Part of a small language model's weights.
Size: 15 layers, width 96, 3 heads of 32 (1 for keys and values), vocabulary 1467.
Architecture: no biases in attention or MLP, normalized queries and keys.
Each number is 200 + 40 x the weight over the matrix's rms, rounded and kept within 0 to 999. Layers, rows and columns count from 0.

# gate: layer 2 MLP gate, 256x96, rms 0.0453, rows 26-47, columns 48-95
# up: layer 2 MLP up, 256x96, rms 0.0448, rows 26-46, columns 48-95
# down: layer 2 MLP down (transposed), 256x96, rms 0.0343, rows 26-46, columns 48-95
gate26,252,187,127,254,240,230,196,200,207,172,251,161,170,207,192,195,203,156,161,181,120,214,185,248,233,199,104,197,183,225,178,248,199,220,166,196,160,183,211,225,188,155,161,224,191,201,160,200
up26,149,154,227,206,251,229,179,199,190,200,185,151,187,145,212,215,188,290,202,222,157,223,186,175,266,177,182,193,200,183,179,219,183,215,195,101,129,211,116,241,134,190,234,212,192,191,241,197
down26,191,215,193,207,210,178,218,147,192,202,201,137,154,235,182,147,298,191,182,241,212,217,239,163,179,124,203,194,189,239,251,234,192,170,175,183,149,218,205,226,159,240,171,165,168,225,267,181
gate27,167,191,199,173,242,201,189,199,146,197,199,284,219,172,203,221,195,197,206,208,196,188,174,177,210,179,250,208,194,205,158,226,186,198,185,177,162,209,241,232,201,200,223,127,179,182,236,198
up27,198,179,226,261,231,208,184,201,239,208,209,90,208,180,210,233,199,162,192,206,112,181,173,194,184,221,161,190,200,197,264,180,195,200,212,183,156,192,174,211,165,171,166,263,198,189,209,196
down27,190,158,200,177,196,203,208,184,212,201,215,201,210,179,223,209,151,192,173,212,189,187,189,178,178,191,215,189,202,183,182,189,223,176,199,177,189,231,190,176,201,232,194,192,176,196,176,212
gate28,205,198,165,233,183,205,194,199,252,211,221,276,234,141,196,198,185,224,197,235,219,229,231,178,142,213,126,217,206,163,223,165,214,196,185,201,280,213,266,220,182,222,205,184,212,216,199,202
up28,224,194,205,229,131,194,207,197,153,203,225,165,161,180,201,192,200,208,235,191,186,195,205,210,237,216,282,201,188,214,159,201,161,192,200,237,193,234,214,178,220,246,190,173,181,208,245,209
down28,240,188,168,223,193,189,184,184,138,154,227,222,216,192,222,204,246,183,219,188,172,185,204,209,195,202,231,165,184,197,177,169,193,226,171,207,228,173,190,257,216,203,234,175,244,224,183,188
gate29,202,198,197,181,171,203,204,198,180,193,212,215,171,159,207,153,185,196,197,195,178,199,215,170,212,230,217,199,205,169,232,129,195,193,151,166,164,213,206,213,196,210,216,118,162,200,149,203
up29,161,208,201,214,164,193,201,195,109,208,214,186,235,199,200,193,197,214,198,219,184,192,176,203,210,191,141,211,201,200,204,171,187,201,187,198,222,208,164,171,183,200,152,172,192,212,213,204
down29,178,158,191,222,173,184,196,203,199,202,195,220,201,204,177,203,198,198,219,235,185,190,185,200,185,224,174,194,221,192,186,196,189,188,206,193,207,226,193,203,206,216,201,195,199,215,215,200
gate30,244,165,214,129,266,203,200,214,207,196,151,176,191,209,205,211,175,199,174,242,186,191,183,208,234,158,279,206,202,201,189,236,220,201,171,169,170,189,159,224,171,164,241,137,194,209,212,196
up30,137,170,208,97,183,192,193,193,181,196,244,261,232,188,206,169,222,196,199,234,187,183,221,200,229,226,299,175,197,169,99,177,194,208,242,113,149,231,236,231,207,169,232,136,206,206,135,208
down30,227,206,152,206,239,226,158,218,227,204,211,211,183,187,197,212,96,189,213,192,203,194,197,173,208,198,193,246,217,238,214,193,214,188,201,225,183,205,203,244,189,241,208,159,185,179,214,188
gate31,184,164,236,270,85,216,232,205,217,210,266,298,201,257,150,191,192,189,179,156,241,166,246,257,239,136,125,193,201,125,31,227,241,219,230,195,260,251,265,87,249,166,129,236,120,211,205,224
up31,191,103,167,161,246,195,269,178,220,197,227,220,230,278,163,174,205,319,212,206,207,191,182,142,182,187,219,190,199,179,95,164,242,197,197,269,287,171,289,122,210,226,208,280,210,205,245,230
down31,210,209,153,226,212,214,140,179,158,128,196,175,247,209,254,164,32,214,167,234,249,175,164,121,182,208,220,172,146,195,196,205,294,184,290,231,197,113,219,214,169,247,147,166,223,174,183,183
gate32,203,200,198,198,244,191,205,202,197,202,195,140,178,115,201,202,195,201,232,227,189,191,167,205,197,192,209,188,217,195,190,197,166,205,170,224,172,184,229,171,221,231,209,233,213,210,190,203
up32,278,193,209,249,249,205,202,218,217,203,199,192,162,138,197,298,192,170,190,210,229,182,154,205,158,228,197,205,186,185,159,151,173,197,192,195,262,233,200,208,207,163,219,268,196,184,150,202
down32,206,247,182,192,213,217,167,177,175,227,213,198,263,225,203,216,164,185,226,213,202,181,197,203,168,244,224,224,206,179,186,190,187,201,187,185,191,200,190,250,226,238,199,223,207,197,194,178
gate33,221,154,240,199,190,184,203,199,171,207,215,203,131,192,203,179,188,157,214,221,263,215,169,231,136,189,260,198,201,267,230,207,230,200,200,136,231,227,231,202,159,262,205,109,209,197,158,207
up33,126,209,171,177,171,187,184,205,198,203,197,253,251,207,198,173,193,157,165,197,247,153,210,190,153,231,135,197,201,149,167,197,169,191,181,178,144,185,178,213,198,199,188,255,218,191,153,190
down33,203,189,199,161,193,214,159,232,212,231,217,200,179,188,193,208,224,221,188,183,211,166,207,199,200,188,217,206,231,219,194,223,209,173,181,169,204,210,211,251,214,199,221,173,202,233,151,185
gate34,235,191,217,217,246,187,198,199,270,208,170,204,186,174,194,172,198,204,195,195,239,143,185,236,196,147,222,193,197,239,157,194,205,202,254,286,181,168,208,172,136,161,114,232,206,199,186,201
up34,241,238,150,194,218,199,201,194,216,211,190,227,215,192,204,230,208,165,215,174,204,212,247,164,144,214,160,205,201,184,208,215,208,203,180,215,308,171,148,156,198,158,171,184,227,210,210,207
down34,189,220,237,200,234,236,147,234,182,197,202,212,198,208,191,188,230,199,173,211,226,208,208,172,220,206,187,176,194,161,207,192,192,206,217,194,210,201,193,213,210,193,170,210,181,196,197,215
gate35,261,190,208,222,216,194,187,204,157,199,165,151,239,155,196,177,209,231,197,156,178,172,198,228,207,200,200,203,204,254,185,185,176,200,176,201,261,225,154,225,171,225,205,277,185,210,206,202
up35,184,201,237,169,187,201,204,191,224,206,260,192,232,182,196,209,191,188,212,205,195,241,159,159,233,218,218,189,205,195,212,196,222,197,175,236,240,175,219,199,231,208,132,212,226,197,205,186
down35,207,171,221,186,201,177,180,234,214,169,219,196,215,199,173,178,200,229,196,215,144,198,198,194,194,184,201,222,219,207,174,203,223,195,201,189,178,206,188,213,197,183,203,199,204,218,177,190
gate36,174,198,230,226,170,192,194,216,184,208,210,168,197,258,200,262,199,233,192,192,163,211,218,197,159,254,217,193,198,229,213,256,208,196,196,213,229,185,209,196,214,159,206,175,191,202,161,194
up36,221,199,185,214,190,208,199,191,225,199,233,193,241,227,196,189,205,171,176,197,204,189,243,183,213,202,164,206,206,160,191,209,211,198,246,222,263,217,203,186,211,203,195,196,190,191,199,208
down36,200,187,182,161,234,228,241,190,201,204,237,195,202,201,173,208,188,212,187,182,219,173,192,161,208,184,204,183,221,182,223,222,216,192,226,211,198,153,203,222,189,204,174,202,198,234,201,213
gate37,167,201,183,141,149,186,112,238,252,263,212,265,255,194,215,209,139,254,223,214,226,198,330,328,135,224,160,213,193,76,181,222,197,207,124,250,253,234,185,106,135,190,190,70,160,166,100,220
up37,263,132,192,183,179,168,147,249,161,232,185,194,314,300,243,227,92,187,120,218,77,141,325,186,229,194,159,191,184,160,192,275,175,193,114,216,221,253,274,207,110,105,240,144,260,209,202,205
down37,156,22,258,135,261,123,226,191,216,172,146,218,285,123,205,168,141,113,159,141,136,146,181,140,302,150,192,143,190,237,209,307,217,145,236,134,223,216,222,89,133,147,163,111,209,206,255,163
gate38,194,218,206,180,220,205,197,193,235,212,164,141,195,155,214,208,193,254,209,165,228,225,178,229,197,185,185,192,196,136,221,224,212,201,107,277,132,181,226,241,222,182,282,233,193,190,241,185
up38,218,177,189,188,184,195,193,202,186,214,235,154,279,212,195,295,218,186,219,233,231,210,184,232,207,163,202,187,207,163,207,259,232,197,216,241,255,150,226,159,187,189,129,160,156,192,118,209
down38,207,214,212,233,218,226,200,221,226,121,186,220,196,202,232,205,289,227,226,183,229,213,206,184,192,174,225,235,179,219,181,180,163,191,191,229,192,227,222,221,203,190,205,184,265,222,218,169
gate39,195,364,143,157,204,254,275,211,198,129,73,183,199,120,334,177,134,250,180,32,264,141,290,225,188,198,154,216,280,212,212,203,450,128,158,161,193,346,156,254,192,219,206,185,136,61,214,100
up39,152,414,109,166,159,228,338,230,255,180,16,193,185,170,396,183,164,269,151,120,288,149,288,98,225,182,232,262,236,254,270,160,308,130,167,156,253,272,108,171,86,228,255,110,211,54,267,136
down39,160,271,249,157,306,121,162,470,180,224,111,212,119,203,271,168,123,200,0,0,315,143,228,242,230,221,88,162,298,246,220,184,395,131,315,122,208,260,85,0,51,293,187,207,278,0,212,96
gate40,223,208,216,203,110,178,187,212,210,202,162,173,170,117,200,137,188,177,206,222,242,182,198,172,254,193,225,204,203,255,241,148,181,202,200,196,216,195,217,177,201,254,244,161,168,219,214,206
up40,188,189,202,179,158,199,211,197,209,186,222,146,197,275,193,228,198,187,219,186,179,165,229,217,209,227,205,197,208,156,274,238,218,199,186,181,217,172,262,159,199,201,197,289,183,195,187,188
down40,184,224,224,217,204,219,207,217,213,229,174,184,222,217,199,219,202,212,188,176,187,189,200,172,218,195,180,208,190,177,183,193,193,189,187,201,191,202,148,221,186,144,211,189,218,248,208,189
gate41,144,251,248,146,233,219,222,167,153,197,291,156,362,281,193,224,226,235,336,336,138,309,115,208,43,99,140,214,213,261,175,191,150,194,256,203,176,212,272,184,154,268,280,309,189,208,265,203
up41,198,230,291,255,247,194,250,168,188,144,233,256,53,233,194,186,221,211,279,211,143,295,267,158,108,209,148,218,191,328,240,114,242,190,315,190,238,151,228,203,205,100,255,162,251,185,162,199
down41,168,126,259,233,276,225,271,140,181,196,193,182,217,76,174,248,180,182,211,200,204,243,231,247,136,136,249,152,189,239,191,269,184,184,277,188,246,125,278,156,160,140,218,213,208,212,205,124
gate42,210,204,278,203,196,212,262,280,173,106,207,214,184,224,77,119,186,142,102,227,100,180,234,224,160,167,176,101,172,133,241,177,150,71,184,135,155,315,293,222,199,215,245,159,243,145,244,232
up42,232,161,159,202,196,128,125,222,200,166,123,221,185,144,254,282,109,125,113,224,91,150,161,125,218,207,236,156,173,138,180,252,278,226,278,230,296,229,110,144,97,203,282,212,204,293,214,136
down42,175,263,190,89,178,257,150,74,233,219,254,275,176,156,311,204,140,287,359,159,277,182,230,224,254,211,127,426,76,214,293,158,366,395,166,124,282,168,180,309,152,239,224,159,141,372,76,148
gate43,224,198,176,189,242,193,192,195,274,192,209,215,195,195,191,235,208,152,195,178,208,202,152,232,201,222,130,212,201,191,217,241,188,204,209,217,202,198,192,215,214,304,192,230,212,213,158,198
up43,130,179,184,247,249,211,190,210,181,210,185,136,332,168,196,188,212,262,174,221,123,167,260,173,264,174,233,192,197,175,179,164,217,195,210,184,240,187,251,189,190,177,294,202,242,194,132,188
down43,164,218,206,208,181,257,208,192,200,221,201,201,200,205,204,214,271,182,221,207,213,226,231,204,240,215,228,227,178,225,222,215,219,196,235,236,246,231,182,166,248,168,225,182,185,145,218,168
gate44,292,211,174,232,194,223,231,172,227,187,250,211,223,158,206,260,227,189,272,197,185,221,139,123,203,207,200,199,204,204,215,262,210,197,246,262,256,231,162,194,208,184,228,183,181,170,257,195
up44,202,137,232,156,158,208,183,207,125,199,146,161,163,173,223,124,171,116,182,183,195,193,329,187,132,229,166,177,195,206,280,171,191,204,186,198,101,157,207,191,171,309,173,164,221,201,197,207
down44,192,154,207,122,215,163,182,173,233,184,182,188,228,197,222,129,282,198,174,178,196,239,236,177,211,210,168,254,239,112,199,216,235,185,196,213,174,119,173,271,168,219,237,245,227,369,181,173
gate45,198,162,327,263,145,258,134,207,153,223,132,211,117,231,293,100,24,88,102,196,141,112,188,120,242,178,189,170,114,208,264,183,192,243,167,220,252,283,270,112,146,232,158,213,134,123,199,215
up45,167,200,106,172,233,120,243,149,244,49,283,205,300,181,81,245,258,297,241,209,226,317,207,210,167,95,269,187,292,144,116,191,144,165,214,147,168,59,152,215,232,181,266,188,214,281,181,198
down45,284,314,114,131,187,218,196,162,128,359,214,193,151,278,275,188,556,296,291,327,290,197,236,214,141,309,172,333,152,252,210,205,146,137,152,263,161,326,183,354,260,255,224,117,226,271,166,116
gate46,158,178,195,229,161,180,243,183,172,168,219,210,318,248,260,159,240,231,166,239,194,218,203,270,143,176,271,169,172,232,146,188,213,221,190,137,205,145,257,255,264,280,49,0,139,191,260,157
up46,249,352,190,178,147,236,157,225,208,223,205,46,168,148,179,184,149,199,183,138,84,195,117,218,133,239,147,204,183,159,197,147,65,187,199,240,186,179,82,100,102,240,293,331,183,171,162,190
down46,196,153,196,101,139,224,238,299,166,243,280,199,189,255,254,182,412,259,239,251,278,203,210,225,182,226,171,237,156,189,226,182,174,272,217,140,262,211,88,232,207,297,224,185,245,366,147,169
gate47,190,197,158,224,223,197,206,219,199,194,226,244,181,194,216,213,225,219,203,165,153,213,229,198,183,184,227,205,200,131,277,200,214,203,205,241,229,170,158,189,214,185,220,262,194,191,193,217